config = dict(
    n_layer=8,
    d_model=96,
    n_head=3,
    n_kv_head=3,
    head_dim=32,
    d_mlp=256,
    vocab_size=1024,
    activation='geglu',
    norm='rmsnorm',
    norm_place='peri',
    norm_eps=1e-06,
    positions='rope',
    rope_base=10000.0,
    rope_fraction=1.0,
    qk_norm=False,
    attn_scale=0.177,
    bias='none',
    tie_embeddings=True,
    parallel_block=False,
    extras=['capped logits'],
    init='normal',
    init_std_qkv=0.0322,
    init_std_o=0.0322,
    init_std_up=0.0322,
    init_std_down=0.0197,
    optimizer='cautious_adamw',
    lr=0.00182,
    beta1=0.9,
    beta2=0.98,
    weight_decay=0.083,
    lr_head=0.00949,
    grad_clip=0.5,
    warmup_steps=220,
    schedule='wsd',
    decay_fraction=1.0,
    decay_shape='linear',
    final_lr_fraction=0.0,
    batch_tokens=16384,
    seq_len=1024,
    doc_mask=True,
    train_tokens=121800000,
    steps=7435,
    dataset='wikipedia_en',
)
Each number is 200 + 20 x the weight over its row's rms, rounded and kept within 0 to 999. Layers, rows and columns count from 0. The size before them is the row's rms in percent of the matrix's.

# q: layer 4 attention query, 96x96, rms 0.0895, rows 0-31, columns 0-95
# k: layer 4 attention key, 96x96, rms 0.0851, rows 0-31, columns 0-95
# v: layer 4 attention value, 96x96, rms 0.078, rows 0-3, columns 0-95
# o: layer 4 attention output (transposed), 96x96, rms 0.0774, rows 0-3, columns 0-95
q0,071,158,186,223,249,192,212,215,194,194,200,218,196,196,196,183,165,194,198,140,210,188,210,213,219,221,212,182,251,203,222,201,183,162,185,157,220,220,225,211,181,200,190,203,155,178,197,208,161,215,193,180,232,191,192,204,183,175,198,205,231,221,210,188,195,193,206,223,204,176,171,196,191,227,193,215,220,181,199,173,202,223,219,210,190,176,186,184,207,214,184,196,196,222,195,218,213
k0,064,213,201,193,180,223,219,215,205,217,208,195,232,204,209,225,208,233,216,235,203,233,186,203,208,172,177,195,191,196,191,232,196,228,229,223,176,154,207,190,195,169,211,211,212,240,200,207,228,193,211,203,210,155,158,172,203,179,205,184,197,208,238,185,229,224,205,180,162,208,207,183,179,180,211,207,188,196,234,215,220,208,189,168,210,229,179,205,177,193,226,198,185,200,229,206,183
q1,081,222,185,193,229,201,187,196,190,209,216,169,245,194,200,191,194,210,198,209,185,199,189,236,216,204,216,213,187,241,211,160,213,233,184,209,211,192,222,206,207,195,160,196,212,198,201,181,205,194,247,212,219,208,207,232,249,215,209,156,185,200,201,188,199,175,215,177,184,235,212,188,201,190,243,198,220,210,174,190,170,241,188,187,182,174,241,209,209,224,219,205,203,204,191,200,221
k1,047,184,212,204,210,208,185,204,220,158,194,224,180,220,215,189,220,170,207,190,191,200,168,170,190,189,201,175,190,137,192,211,206,183,224,203,199,215,223,232,221,221,183,180,197,228,186,207,199,209,172,191,170,227,238,204,204,175,209,229,214,216,181,218,205,208,151,217,186,174,207,205,236,202,177,213,171,186,212,220,238,200,200,199,226,184,199,211,223,193,171,198,220,205,212,169,177
q2,074,223,216,180,145,215,199,197,205,221,188,214,185,206,157,194,204,206,182,233,213,209,189,188,172,199,191,197,246,179,196,219,199,213,197,222,184,186,195,151,241,182,203,167,225,212,236,222,219,191,197,204,202,202,205,192,212,204,206,179,183,176,147,215,196,221,199,181,214,228,218,217,222,159,231,171,181,206,175,214,182,211,205,182,167,210,212,203,184,214,213,212,206,197,211,215,185
k2,045,194,204,207,264,178,196,204,191,184,187,180,146,209,211,215,181,179,214,196,205,194,204,210,213,238,184,205,161,209,194,151,219,211,190,192,188,215,204,216,186,231,182,220,198,180,189,195,192,196,210,172,178,213,224,196,175,208,214,181,220,194,205,235,228,175,196,225,198,156,180,186,192,216,202,192,191,188,196,177,153,197,195,219,193,222,207,218,216,146,187,186,191,213,182,195,203
q3,080,207,184,175,175,185,207,194,201,212,184,232,172,215,201,191,225,196,221,188,222,176,214,162,202,198,176,195,224,188,201,253,200,172,198,189,170,229,176,204,192,195,215,190,199,179,235,205,237,165,169,186,184,229,213,176,151,207,223,232,197,192,207,231,180,213,201,224,207,196,175,218,203,215,180,189,185,184,205,189,224,167,199,193,196,218,170,211,184,195,171,196,209,216,202,238,176
k3,074,218,183,247,182,199,217,204,216,223,217,192,214,199,215,213,206,253,202,221,200,206,192,221,201,188,190,216,203,207,180,207,200,209,207,222,196,167,218,191,204,177,229,219,172,219,219,204,204,208,221,218,232,153,147,172,162,179,200,175,215,194,218,186,227,214,221,190,186,207,204,199,178,177,219,224,186,207,236,199,212,211,203,203,194,253,207,210,191,192,236,196,167,188,210,221,215
q4,065,183,206,190,177,189,204,196,205,174,185,246,190,213,191,221,207,170,190,217,212,173,190,182,197,246,169,199,225,187,215,214,187,166,223,195,161,227,189,181,208,219,231,157,187,175,233,187,237,222,173,201,190,215,202,184,164,198,212,209,188,177,189,222,182,189,203,216,228,186,189,188,216,206,184,171,164,212,203,168,230,188,194,198,210,219,175,176,181,193,183,213,225,198,210,216,218
k4,069,233,182,202,180,222,188,213,181,221,212,188,239,200,205,194,221,255,201,212,195,235,180,213,205,151,186,217,183,213,202,212,200,218,204,227,192,135,183,190,193,171,215,199,200,210,195,225,215,212,224,191,224,203,172,179,185,183,212,194,223,204,217,168,199,221,205,179,172,218,206,215,170,160,201,210,213,170,211,220,224,207,201,203,201,234,193,217,187,214,228,208,180,228,197,204,185
q5,078,200,209,227,254,194,180,224,213,202,214,176,221,202,203,193,195,205,205,166,179,189,192,205,240,182,202,226,189,244,197,180,216,192,210,178,224,188,197,212,153,202,207,232,186,223,177,186,141,186,191,195,221,190,178,218,200,212,186,192,222,232,197,182,197,200,212,201,174,189,198,184,196,224,213,223,227,210,213,184,216,220,225,188,194,152,196,198,242,226,211,220,187,219,190,197,211
k5,065,182,217,162,174,201,210,167,198,173,183,216,149,207,199,209,205,172,177,202,211,176,196,187,187,203,208,161,197,161,230,187,183,203,197,209,215,226,212,200,217,230,186,166,210,175,202,184,192,238,172,202,177,206,252,207,218,223,198,214,187,185,219,223,193,197,180,208,212,205,201,206,210,227,169,169,207,216,172,215,207,189,170,225,216,184,212,163,213,195,169,189,228,198,192,182,188
q6,065,216,192,190,180,188,190,188,218,221,211,214,161,247,198,189,203,223,217,233,172,229,252,206,157,198,208,184,195,189,212,220,198,222,190,218,182,191,204,204,253,178,171,193,217,192,208,230,230,207,215,185,185,216,201,179,205,201,192,168,190,190,176,197,214,224,175,211,227,201,196,196,180,193,201,172,224,208,186,230,176,191,176,198,197,228,220,213,190,182,153,174,198,178,206,212,185
k6,059,205,177,234,220,219,218,233,186,205,214,171,230,183,211,212,196,203,219,196,220,197,194,210,222,195,214,201,193,202,169,190,206,210,205,191,208,186,179,188,170,195,209,228,172,212,186,236,228,150,223,202,192,159,158,198,205,211,203,198,189,216,208,190,226,181,205,177,164,205,219,208,191,163,234,210,203,180,209,210,189,181,241,204,168,203,190,214,170,177,247,202,173,198,213,176,174
q7,080,178,207,173,154,193,198,192,198,184,186,242,159,223,186,212,217,174,187,210,221,199,199,187,170,195,191,201,214,170,200,220,185,163,195,221,157,234,178,197,228,221,217,166,214,180,234,208,225,199,200,225,178,245,201,178,211,202,208,218,165,157,185,228,193,180,191,220,206,190,186,205,211,203,180,191,158,228,197,202,198,188,173,212,203,222,198,199,181,196,179,201,203,205,202,199,211
k7,081,241,184,230,194,206,200,223,180,223,208,201,235,183,199,229,192,249,218,234,207,192,190,207,220,185,172,216,184,219,192,195,211,231,186,241,178,165,187,187,184,164,201,189,186,188,201,210,201,202,225,197,221,177,173,174,183,165,216,188,212,204,214,170,197,214,211,179,188,212,210,230,190,174,207,212,195,163,200,200,201,214,208,189,197,245,211,195,184,208,235,203,164,196,224,236,193
q8,066,200,226,203,239,197,189,170,206,156,200,189,191,176,224,201,209,158,178,173,190,181,176,174,211,183,170,200,193,198,191,183,203,181,187,192,209,215,212,234,179,194,201,204,173,219,182,184,178,179,189,192,201,201,199,218,186,201,196,214,178,239,200,201,211,207,201,218,202,181,203,194,215,204,210,261,205,192,234,168,181,250,200,199,193,174,199,208,244,219,205,251,224,216,202,190,218
k8,071,178,196,177,181,186,217,184,226,187,175,204,185,222,200,209,215,174,188,185,195,197,218,191,194,207,219,177,217,189,241,184,191,198,210,183,205,219,203,219,205,223,204,190,230,190,204,156,188,210,170,204,170,223,242,209,237,221,167,219,183,205,193,217,172,190,188,206,211,188,210,197,201,239,152,168,217,246,171,201,208,185,179,193,221,172,197,176,227,200,171,180,236,188,188,192,195
q9,080,232,197,222,226,182,198,197,206,197,202,167,244,204,218,188,177,214,213,189,187,185,189,214,211,184,197,202,210,220,177,194,218,201,190,180,229,199,200,228,200,195,188,237,185,203,187,199,202,199,199,175,216,160,184,222,178,204,176,174,213,236,224,158,222,260,204,167,233,186,226,221,186,211,213,215,217,197,193,193,202,227,235,209,177,177,210,218,219,200,253,189,197,203,212,204,186
k9,081,165,196,196,217,209,222,193,197,202,189,201,159,219,216,181,198,156,194,152,184,211,201,197,175,230,230,175,221,202,215,183,191,219,226,149,237,208,230,216,186,232,196,234,200,213,199,186,212,193,183,188,158,206,217,229,233,250,203,203,178,206,188,214,218,173,192,203,186,200,206,181,192,201,187,180,200,189,207,211,176,183,207,195,193,180,186,212,220,184,188,192,232,172,183,177,202
q10,092,138,178,183,194,218,239,188,217,197,203,219,179,182,171,229,209,188,182,202,220,207,174,197,204,210,188,206,195,192,230,189,196,185,212,218,182,212,210,196,206,181,226,183,190,232,197,182,161,205,195,225,210,233,215,185,224,197,233,222,177,176,214,223,159,177,223,226,162,190,196,185,205,208,178,190,198,216,206,182,221,236,179,201,218,176,213,191,212,209,172,204,191,211,199,173,243
k10,086,229,222,173,179,198,228,209,199,191,203,210,180,183,184,208,203,224,199,222,220,179,219,177,205,182,186,216,167,201,200,195,203,172,176,230,144,197,194,186,228,176,203,162,231,166,203,228,202,214,215,241,230,222,194,165,226,154,181,195,218,178,211,198,181,169,196,195,213,191,174,230,205,194,193,195,180,199,207,199,224,206,193,211,207,224,223,209,199,185,158,204,195,199,209,170,200
q11,071,222,231,219,242,200,187,197,192,173,215,193,182,176,235,211,197,191,184,174,192,186,173,172,201,190,236,209,178,196,180,167,205,206,190,175,209,212,235,193,186,227,227,190,186,191,183,192,163,197,194,201,184,184,180,228,205,212,161,215,205,223,199,217,200,188,183,193,189,169,208,190,207,197,200,246,196,195,220,195,183,258,206,187,193,201,166,209,222,172,235,203,227,227,189,170,193
k11,093,167,188,175,189,191,198,179,209,197,176,187,186,230,210,180,185,158,197,165,178,201,193,192,197,227,187,172,221,175,237,190,204,186,193,193,205,217,189,234,206,225,187,224,203,204,194,183,185,208,174,191,164,222,234,207,193,249,224,196,180,203,195,219,181,219,187,200,219,201,207,202,211,226,157,159,218,238,171,179,194,184,191,209,198,164,208,178,237,207,181,201,219,185,180,197,216
q12,072,199,201,193,192,193,197,224,233,237,191,207,180,191,215,213,199,194,192,196,204,246,230,189,168,196,229,161,188,183,192,197,194,197,232,203,196,203,215,183,188,233,211,187,261,166,175,203,208,179,161,234,196,175,193,206,180,183,232,223,207,193,152,231,188,231,173,172,193,198,179,198,176,194,201,218,180,209,189,218,195,177,166,217,203,222,194,214,197,211,206,193,189,210,176,193,190
k12,067,260,211,202,210,191,200,239,170,214,207,190,215,196,207,180,228,214,192,216,181,236,169,172,183,200,189,232,215,211,224,211,196,210,195,214,216,211,176,184,179,161,195,227,186,245,197,197,238,215,191,213,200,196,204,176,183,208,211,235,197,202,182,191,214,205,212,218,230,218,187,200,224,204,249,205,206,203,232,204,212,198,237,209,200,209,203,188,207,214,195,199,201,209,180,260,217
q13,091,198,231,210,230,179,187,196,193,177,204,180,244,210,215,178,199,173,182,172,239,187,206,181,203,235,179,168,211,197,147,213,194,202,212,199,229,191,207,203,187,244,200,197,198,190,233,206,172,196,220,177,181,219,198,242,177,194,165,185,177,229,196,193,221,205,191,178,215,168,212,212,210,204,207,211,205,195,219,190,182,237,212,192,167,193,200,225,223,199,194,227,218,210,199,202,162
k13,101,168,186,206,197,170,196,196,185,207,171,208,201,207,229,176,193,163,192,187,183,207,190,192,206,199,194,184,208,215,226,199,191,221,212,148,244,226,212,228,197,201,188,239,219,202,199,199,213,191,168,176,170,240,234,221,191,239,190,196,188,223,176,227,214,223,173,198,232,183,208,178,193,206,189,195,211,195,222,195,161,212,181,198,177,202,193,192,221,217,241,206,195,168,186,207,167
q14,101,206,217,186,194,218,190,214,171,193,216,146,183,205,164,194,188,214,206,198,185,157,186,231,193,193,176,233,174,186,196,202,214,207,142,160,177,216,215,193,243,207,206,216,180,212,186,170,222,223,197,191,238,214,211,222,214,186,184,195,227,173,186,179,184,164,200,215,212,212,187,212,241,190,191,204,204,170,211,190,186,188,205,197,189,167,184,193,210,173,196,178,189,203,212,204,213
k14,104,187,219,196,190,180,222,180,217,211,193,215,185,190,203,181,216,227,215,184,204,159,236,204,170,209,181,173,176,219,158,223,205,239,227,201,197,161,227,214,201,214,203,217,221,201,204,208,204,201,214,209,180,209,193,207,211,169,207,213,185,196,190,198,213,186,185,178,239,187,190,174,206,212,202,220,215,215,222,236,199,181,164,201,221,199,231,223,188,208,208,246,168,191,177,216,148
q15,105,198,162,205,220,204,151,185,216,193,201,206,213,205,191,222,202,176,186,180,239,224,162,194,199,228,224,192,212,173,219,211,205,188,208,214,190,202,196,190,191,173,154,175,206,224,169,223,178,201,207,223,213,199,205,185,219,221,213,222,207,191,246,226,186,198,208,186,155,209,196,191,207,193,202,216,161,195,194,152,196,198,175,200,201,225,212,184,217,214,213,223,186,206,191,205,253
k15,103,176,207,183,190,222,235,223,209,220,234,156,201,165,187,212,186,210,201,212,193,115,225,224,188,154,178,227,181,203,200,191,205,221,197,211,177,199,175,192,218,190,209,189,198,175,192,201,195,214,234,204,206,240,196,166,220,187,184,191,205,174,198,209,194,171,198,207,200,186,187,191,213,183,167,197,224,176,168,195,208,184,189,184,195,201,209,214,179,205,188,199,164,202,207,209,209
q16,132,195,173,166,210,210,243,220,240,222,222,187,194,208,197,222,217,208,193,186,215,190,207,230,178,184,233,177,173,203,194,179,163,229,204,185,201,209,191,173,197,186,225,177,227,196,183,151,205,221,172,200,232,208,231,177,192,188,201,231,196,158,169,169,171,177,218,189,238,185,201,195,193,206,207,207,179,182,188,212,183,189,200,210,228,219,197,205,226,192,197,200,219,187,203,223,217
k16,119,230,198,186,212,208,212,203,231,179,247,191,198,195,153,180,194,197,198,206,152,183,211,213,242,227,219,190,199,195,202,183,192,236,181,184,175,196,161,179,221,194,203,193,190,193,183,181,209,218,187,197,194,226,212,164,216,170,199,206,182,191,177,162,166,176,221,212,152,199,200,208,205,195,180,191,212,212,174,183,210,183,200,223,215,191,183,180,240,168,209,201,178,191,214,217,190
q17,102,201,244,196,183,209,185,170,158,191,183,202,157,204,201,175,196,189,213,223,187,169,202,192,203,179,184,222,181,218,198,206,222,171,221,202,183,219,226,210,195,252,195,208,231,170,223,217,190,235,193,202,171,218,171,222,166,196,185,191,211,225,201,229,215,222,182,195,189,192,231,175,204,206,190,184,227,217,219,245,199,200,236,201,195,203,201,222,171,189,189,207,227,192,213,195,179
k17,107,240,204,170,226,194,202,201,201,170,212,173,193,207,219,153,209,186,182,180,149,173,216,174,181,218,189,183,199,224,199,203,180,252,190,191,224,216,194,200,199,200,219,209,196,224,188,184,212,216,177,183,193,228,223,189,238,208,170,232,192,205,177,193,208,190,193,187,222,192,220,205,203,205,203,175,236,180,194,197,200,195,213,222,193,163,177,204,234,169,245,185,197,182,192,218,203
q18,135,214,193,228,210,184,231,216,208,183,183,192,219,201,206,204,189,199,157,194,207,217,205,193,173,199,174,193,225,222,180,201,195,243,207,180,240,192,219,197,207,223,248,219,222,180,184,222,185,169,191,178,197,188,180,228,225,178,189,183,218,202,176,215,220,182,169,179,221,192,188,215,188,185,186,224,232,209,169,194,188,195,192,182,174,186,198,157,215,187,199,184,171,173,187,164,168
k18,109,257,203,227,207,168,194,205,218,177,194,218,207,212,221,188,222,210,192,195,202,212,209,172,196,213,190,188,205,200,188,214,161,202,180,159,227,194,204,220,211,211,196,205,195,191,207,208,208,171,190,184,213,187,214,262,170,210,171,219,198,234,185,227,227,212,175,203,206,197,202,202,181,230,217,206,236,218,197,176,187,223,205,223,191,205,214,178,208,204,215,243,227,197,184,229,155
q19,085,216,216,188,202,179,196,210,169,215,189,183,193,198,200,212,195,196,187,181,198,187,162,171,178,195,199,166,167,178,174,228,203,247,206,198,199,198,184,172,178,189,206,233,174,219,158,204,181,188,178,205,198,183,214,218,207,187,175,214,182,196,204,210,174,180,184,153,206,185,203,181,237,146,212,235,188,181,193,163,160,196,172,204,198,211,209,199,204,188,231,193,204,182,185,212,185
k19,110,232,190,190,210,168,194,256,233,201,205,207,224,218,202,198,213,215,188,189,190,205,197,189,192,178,180,170,231,206,169,204,190,210,195,195,193,149,196,208,249,202,188,177,209,208,212,237,258,176,188,192,225,185,192,233,187,187,212,192,187,214,211,226,223,193,186,197,154,200,196,220,174,207,212,237,202,199,213,178,187,216,198,206,193,214,205,176,178,198,227,210,221,206,191,196,169
q20,150,239,193,203,212,181,181,192,198,167,189,172,227,216,200,177,204,217,204,203,183,166,205,213,162,223,203,184,197,198,194,200,176,214,220,167,205,183,226,221,200,190,190,188,211,173,212,187,186,201,220,185,216,236,180,233,192,229,190,164,192,211,196,200,202,183,195,207,227,192,209,216,170,215,233,175,187,195,192,190,184,211,227,174,186,237,194,220,193,181,253,235,247,203,221,219,177
k20,101,219,209,216,198,137,214,202,249,212,219,202,195,208,222,203,211,211,194,171,186,181,214,194,166,192,201,163,212,179,237,223,186,221,207,206,209,221,194,196,205,184,204,200,202,213,198,204,216,179,171,190,211,174,178,271,196,203,183,210,178,220,244,208,184,228,186,210,168,203,192,201,187,211,245,220,206,196,238,215,208,214,223,196,187,195,208,190,206,199,197,192,198,175,179,223,181
q21,133,206,194,186,203,218,157,180,193,186,221,192,224,194,182,188,244,222,236,200,220,187,194,221,201,202,203,202,211,203,176,176,181,181,224,214,185,169,211,201,232,218,194,163,201,149,242,193,192,224,230,202,212,225,171,202,170,228,206,207,192,183,201,203,181,179,219,188,197,186,218,214,180,230,231,168,196,184,206,220,232,169,219,194,191,228,216,228,227,195,211,216,205,223,200,218,203
k21,150,185,197,204,229,241,244,176,175,169,198,158,189,241,172,193,201,212,219,209,206,163,194,201,177,225,218,201,200,208,145,205,193,178,221,184,171,195,211,194,198,204,199,180,230,199,185,187,222,192,248,224,205,188,190,225,214,193,223,188,194,192,223,179,199,190,230,197,204,191,202,210,184,222,217,213,196,198,208,216,227,184,222,210,216,214,225,257,202,182,212,202,207,181,188,204,177
q22,152,183,214,174,249,187,216,202,216,183,220,182,190,220,226,200,205,220,223,172,209,211,196,203,184,198,182,240,208,195,197,214,191,198,180,235,184,211,232,248,239,208,193,193,205,195,186,213,193,186,171,167,193,251,202,210,218,211,185,194,200,164,229,179,226,203,208,203,198,177,230,236,218,210,187,233,201,234,190,178,227,212,216,206,174,189,192,205,218,206,202,195,190,178,233,221,222
k22,139,195,208,174,201,235,194,229,180,191,256,180,259,213,189,206,235,224,206,189,227,195,223,222,199,203,193,240,212,219,172,207,215,153,183,230,164,177,218,185,196,217,210,195,203,193,217,195,209,205,177,201,205,218,223,226,208,212,195,198,175,205,192,197,174,224,209,207,204,195,183,208,189,217,192,195,197,227,198,168,200,197,187,194,234,226,207,202,255,191,206,176,188,229,213,205,209
q23,145,192,206,216,172,206,191,160,231,218,197,204,199,230,191,170,173,183,222,201,193,203,214,238,181,201,195,216,195,205,202,203,236,189,164,232,175,229,209,184,200,171,203,225,203,199,196,162,236,212,194,171,212,193,197,207,192,181,179,188,184,133,201,180,208,199,219,197,209,201,169,172,185,195,207,207,215,172,240,217,220,198,221,177,211,190,217,215,190,227,210,198,215,196,243,178,207
k23,148,186,197,209,208,179,172,176,165,208,248,199,207,227,219,196,176,205,212,182,200,165,220,188,175,244,197,259,186,213,205,244,185,178,210,186,214,229,196,191,207,213,198,177,215,187,194,183,191,188,180,197,214,215,191,193,187,190,149,219,192,206,215,208,223,191,197,189,214,194,198,214,177,219,225,189,251,207,227,229,230,197,208,201,185,204,196,236,217,198,196,195,194,182,231,219,187
q24,152,203,197,191,210,183,199,180,215,194,182,208,199,203,193,174,168,176,204,230,216,212,202,205,192,196,208,201,182,165,237,204,176,211,192,208,234,183,166,209,249,220,235,171,188,221,189,192,194,165,194,168,205,220,256,205,182,200,189,195,200,203,197,184,225,178,193,201,226,200,205,234,150,199,213,164,193,176,197,196,225,168,221,192,194,157,195,198,217,226,201,212,194,178,168,205,204
k24,133,185,187,176,195,206,206,189,221,190,194,233,210,146,198,216,220,166,220,199,171,216,212,201,190,248,189,258,188,182,176,196,177,234,221,241,200,191,193,210,200,202,191,200,206,217,212,213,210,190,229,176,219,215,202,217,229,186,175,191,195,228,197,211,204,195,193,181,210,203,226,208,220,193,198,186,183,206,196,200,169,209,247,191,241,188,197,174,200,205,208,199,183,211,143,206,207
q25,156,186,191,206,198,192,234,215,184,217,196,239,233,225,180,224,180,235,231,190,211,214,184,189,193,189,209,215,171,216,182,203,191,221,182,199,179,205,198,243,216,181,155,198,178,234,198,166,210,201,221,204,175,221,206,212,180,182,213,216,228,172,215,222,137,195,185,207,186,216,191,212,176,180,241,210,176,198,179,193,183,235,201,223,201,192,221,196,188,221,206,213,210,202,206,214,187
k25,144,198,159,192,169,205,195,180,242,178,205,202,163,213,182,195,210,203,197,207,196,239,193,185,228,252,209,197,196,196,207,206,185,181,204,179,219,229,232,222,213,197,171,221,190,202,208,180,172,193,177,191,154,219,186,228,213,202,210,196,238,195,197,165,205,178,235,171,224,256,195,214,204,171,202,205,211,205,179,196,205,187,210,205,213,195,180,201,213,196,191,182,210,178,238,214,213
q26,158,193,227,214,209,192,193,215,201,187,207,196,191,175,229,215,213,223,195,190,192,205,203,189,221,190,188,206,154,218,207,211,182,170,180,183,228,180,178,148,231,177,180,201,214,204,195,191,189,153,190,221,200,178,230,230,217,196,224,230,197,181,226,172,191,204,217,215,231,189,216,175,200,228,213,174,151,202,183,201,190,197,210,203,212,199,173,222,210,224,228,210,204,198,253,208,225
k26,133,191,189,221,231,218,209,185,222,172,170,233,173,174,211,190,195,213,215,167,183,205,225,212,229,156,201,208,195,188,182,245,189,212,188,171,193,212,182,209,203,190,186,202,219,189,194,178,182,209,174,191,179,195,187,236,217,213,205,208,204,196,201,201,185,216,234,224,221,147,207,204,203,234,198,190,199,214,215,191,201,196,234,219,212,194,199,185,216,223,187,222,186,197,272,217,197
q27,153,184,240,205,168,179,189,199,185,208,218,219,239,170,146,194,233,205,182,171,160,216,211,189,184,186,194,196,203,224,211,187,192,185,210,180,185,212,212,188,188,192,196,213,196,170,179,214,215,191,196,198,194,179,234,201,161,178,229,186,202,223,218,192,226,207,231,223,155,212,220,216,185,196,185,201,204,212,193,221,219,214,230,210,175,161,197,192,216,184,178,199,227,175,210,165,211
k27,139,169,183,210,216,150,213,184,231,204,204,229,211,207,191,218,197,199,189,183,184,197,194,184,185,177,216,231,229,197,169,180,236,228,235,202,198,196,181,195,196,208,199,171,231,204,213,174,187,200,209,208,191,195,243,199,161,204,210,169,208,205,226,198,194,218,193,159,182,232,234,180,211,217,202,211,197,204,226,232,223,199,223,186,192,212,194,222,224,171,190,176,213,196,253,203,205
q28,152,193,174,238,185,194,189,184,193,238,172,194,211,186,172,222,224,229,248,198,202,216,214,217,208,185,207,181,231,185,224,223,172,182,242,187,196,214,213,178,165,235,207,218,218,205,229,176,197,180,167,190,233,208,215,196,173,174,226,210,177,211,238,191,201,230,198,185,186,193,215,191,248,200,191,202,198,211,193,190,177,208,219,209,229,195,190,183,193,214,205,203,171,186,215,206,216
k28,148,181,196,217,189,192,210,230,185,214,167,199,201,255,223,233,213,182,199,199,148,189,202,226,200,201,204,179,199,226,196,200,164,133,213,181,197,207,225,201,177,199,191,191,200,208,210,222,203,174,205,189,230,197,218,150,197,217,207,200,216,206,210,226,224,225,179,204,199,203,196,240,191,205,189,218,205,190,208,209,169,188,204,181,223,171,199,177,217,224,228,184,199,192,232,212,216
q29,140,197,194,241,204,182,192,183,179,218,194,233,204,202,208,193,201,223,206,219,190,192,234,180,182,215,192,187,201,204,174,232,170,168,205,178,196,217,198,228,183,174,165,200,157,191,239,194,199,187,198,215,164,197,236,190,207,203,190,204,235,177,172,184,206,171,228,210,212,183,173,195,184,216,179,223,213,182,173,191,207,199,213,199,197,223,195,241,197,159,196,251,186,180,195,179,193
k29,140,213,189,204,206,222,203,248,183,218,178,243,231,181,234,188,196,215,206,226,234,178,229,208,197,207,165,156,214,220,191,199,232,199,211,204,178,197,149,205,238,207,217,188,177,179,200,191,209,198,178,184,195,190,212,209,193,198,181,185,202,186,197,194,222,185,224,219,185,209,208,234,208,196,207,204,204,181,211,201,212,206,218,201,216,204,176,218,244,174,140,171,186,200,199,193,211
q30,145,215,202,170,220,225,224,218,211,222,170,218,215,195,184,205,260,214,203,236,225,186,183,194,181,202,185,188,206,179,216,191,183,205,201,172,211,194,217,206,200,165,206,214,169,183,201,195,226,198,221,230,229,189,203,205,177,218,208,193,201,201,161,207,216,251,168,206,208,205,197,194,212,193,172,203,219,177,198,199,235,206,212,263,175,194,216,217,194,188,235,202,203,227,200,182,181
k30,153,208,175,173,193,190,227,229,198,210,155,196,223,176,168,186,163,186,190,241,218,194,193,202,163,163,184,247,231,186,194,237,156,222,201,191,194,200,176,202,181,179,196,198,178,203,190,212,194,198,228,195,183,197,225,217,192,217,187,193,220,218,157,218,204,188,210,206,198,233,202,166,207,182,186,196,218,194,200,186,197,183,166,238,203,195,166,198,205,179,218,178,194,200,196,193,200
q31,153,167,190,199,213,205,216,203,218,230,240,181,186,214,197,183,203,187,181,201,229,182,226,174,203,198,200,171,227,198,216,192,182,205,169,244,180,208,216,233,216,181,205,192,208,190,211,238,211,197,230,181,221,234,216,199,203,180,208,175,191,221,210,182,198,189,174,232,235,197,191,179,228,215,180,231,178,182,191,200,171,232,212,219,205,228,180,172,185,182,175,218,244,195,220,206,198
k31,151,206,196,204,203,167,228,240,186,218,235,165,182,202,191,174,165,196,164,183,236,193,204,207,198,210,208,149,171,209,178,214,185,185,187,240,182,195,233,190,203,223,194,179,204,181,185,185,173,225,241,200,228,202,210,189,203,206,213,177,183,196,188,228,173,198,203,202,193,213,209,171,195,209,213,190,176,218,177,185,184,198,253,234,214,215,182,202,183,189,176,211,186,218,213,198,204
v0,100,221,200,195,178,194,166,190,196,190,194,205,185,213,212,217,197,217,143,183,201,174,202,190,229,235,218,195,228,191,226,198,183,182,194,220,215,202,196,202,161,199,209,201,211,188,202,243,197,203,196,211,209,210,245,192,199,210,220,201,195,200,191,192,187,178,210,205,235,185,261,161,210,176,196,200,204,206,152,179,161,182,193,176,182,226,198,220,212,224,188,228,172,212,195,187,171
o0,110,250,197,214,197,192,197,227,192,224,188,222,214,214,232,224,181,216,176,178,187,175,207,183,217,200,214,187,187,169,195,211,180,202,177,227,187,178,200,185,141,209,176,230,178,214,183,222,179,214,219,202,197,186,245,179,202,216,216,189,198,204,205,176,213,190,192,189,193,203,236,181,203,199,213,240,196,215,163,180,173,155,196,204,202,224,183,226,212,206,202,237,170,199,192,211,190
v1,101,255,178,205,157,193,189,216,206,187,209,167,162,202,213,208,170,230,188,215,168,215,165,220,186,162,210,218,200,212,169,200,219,212,184,222,191,200,182,231,195,208,184,224,220,206,191,215,197,184,179,197,237,195,165,197,209,225,202,210,217,193,211,199,193,182,202,195,184,212,225,195,226,194,143,201,172,212,205,202,201,216,224,212,177,190,226,228,200,185,208,173,169,210,185,224,186
o1,093,213,181,170,174,209,197,186,191,213,183,187,216,175,204,223,187,237,219,177,191,204,187,227,188,180,205,229,179,219,218,222,196,191,177,228,223,219,192,229,195,223,181,175,207,211,185,211,161,186,188,189,196,194,185,154,175,247,158,233,186,225,190,196,163,191,199,169,202,228,200,205,211,201,162,217,163,211,199,198,200,187,199,192,198,184,237,247,208,209,197,185,197,192,215,203,191
v2,100,199,216,197,163,207,180,181,205,153,201,208,205,181,186,216,217,194,204,201,244,166,180,200,171,200,200,176,217,282,206,210,193,219,204,200,174,168,237,189,221,181,185,202,214,229,235,215,236,225,199,191,188,176,208,197,223,183,194,202,218,185,175,242,198,196,224,195,207,202,201,191,214,191,185,189,229,186,220,218,197,229,198,221,174,179,211,193,217,189,218,201,195,207,200,214,208
o2,108,190,202,193,163,201,184,208,194,171,216,208,218,188,193,216,186,190,231,203,212,192,158,208,197,197,221,190,214,268,209,205,180,228,224,172,177,166,241,203,202,225,187,178,178,227,188,209,188,226,178,180,183,176,168,196,222,177,171,169,218,207,200,229,211,202,229,176,207,195,196,196,203,194,204,228,221,200,217,239,180,218,200,191,181,198,154,193,216,186,191,214,191,182,192,215,201
v3,106,186,206,197,183,201,176,216,176,207,222,182,230,212,192,217,190,198,203,224,189,222,185,185,166,199,201,207,172,245,217,188,204,241,200,206,215,211,202,208,165,157,216,194,199,202,198,197,178,204,214,206,239,166,204,197,245,197,189,234,211,201,188,203,209,243,193,163,216,175,207,206,194,234,214,223,185,181,189,198,206,230,193,185,264,202,194,218,207,199,204,229,222,193,198,207,237
o3,109,181,175,196,215,183,202,230,173,187,213,179,203,236,184,203,164,208,199,208,189,223,175,179,157,179,229,211,206,230,214,205,204,230,175,206,190,213,221,217,163,185,221,209,195,198,212,216,190,190,169,224,203,176,214,226,223,198,190,227,182,206,176,223,195,212,160,189,206,197,187,200,196,233,198,199,205,201,176,187,201,211,209,194,261,199,221,176,208,177,201,232,239,194,212,173,231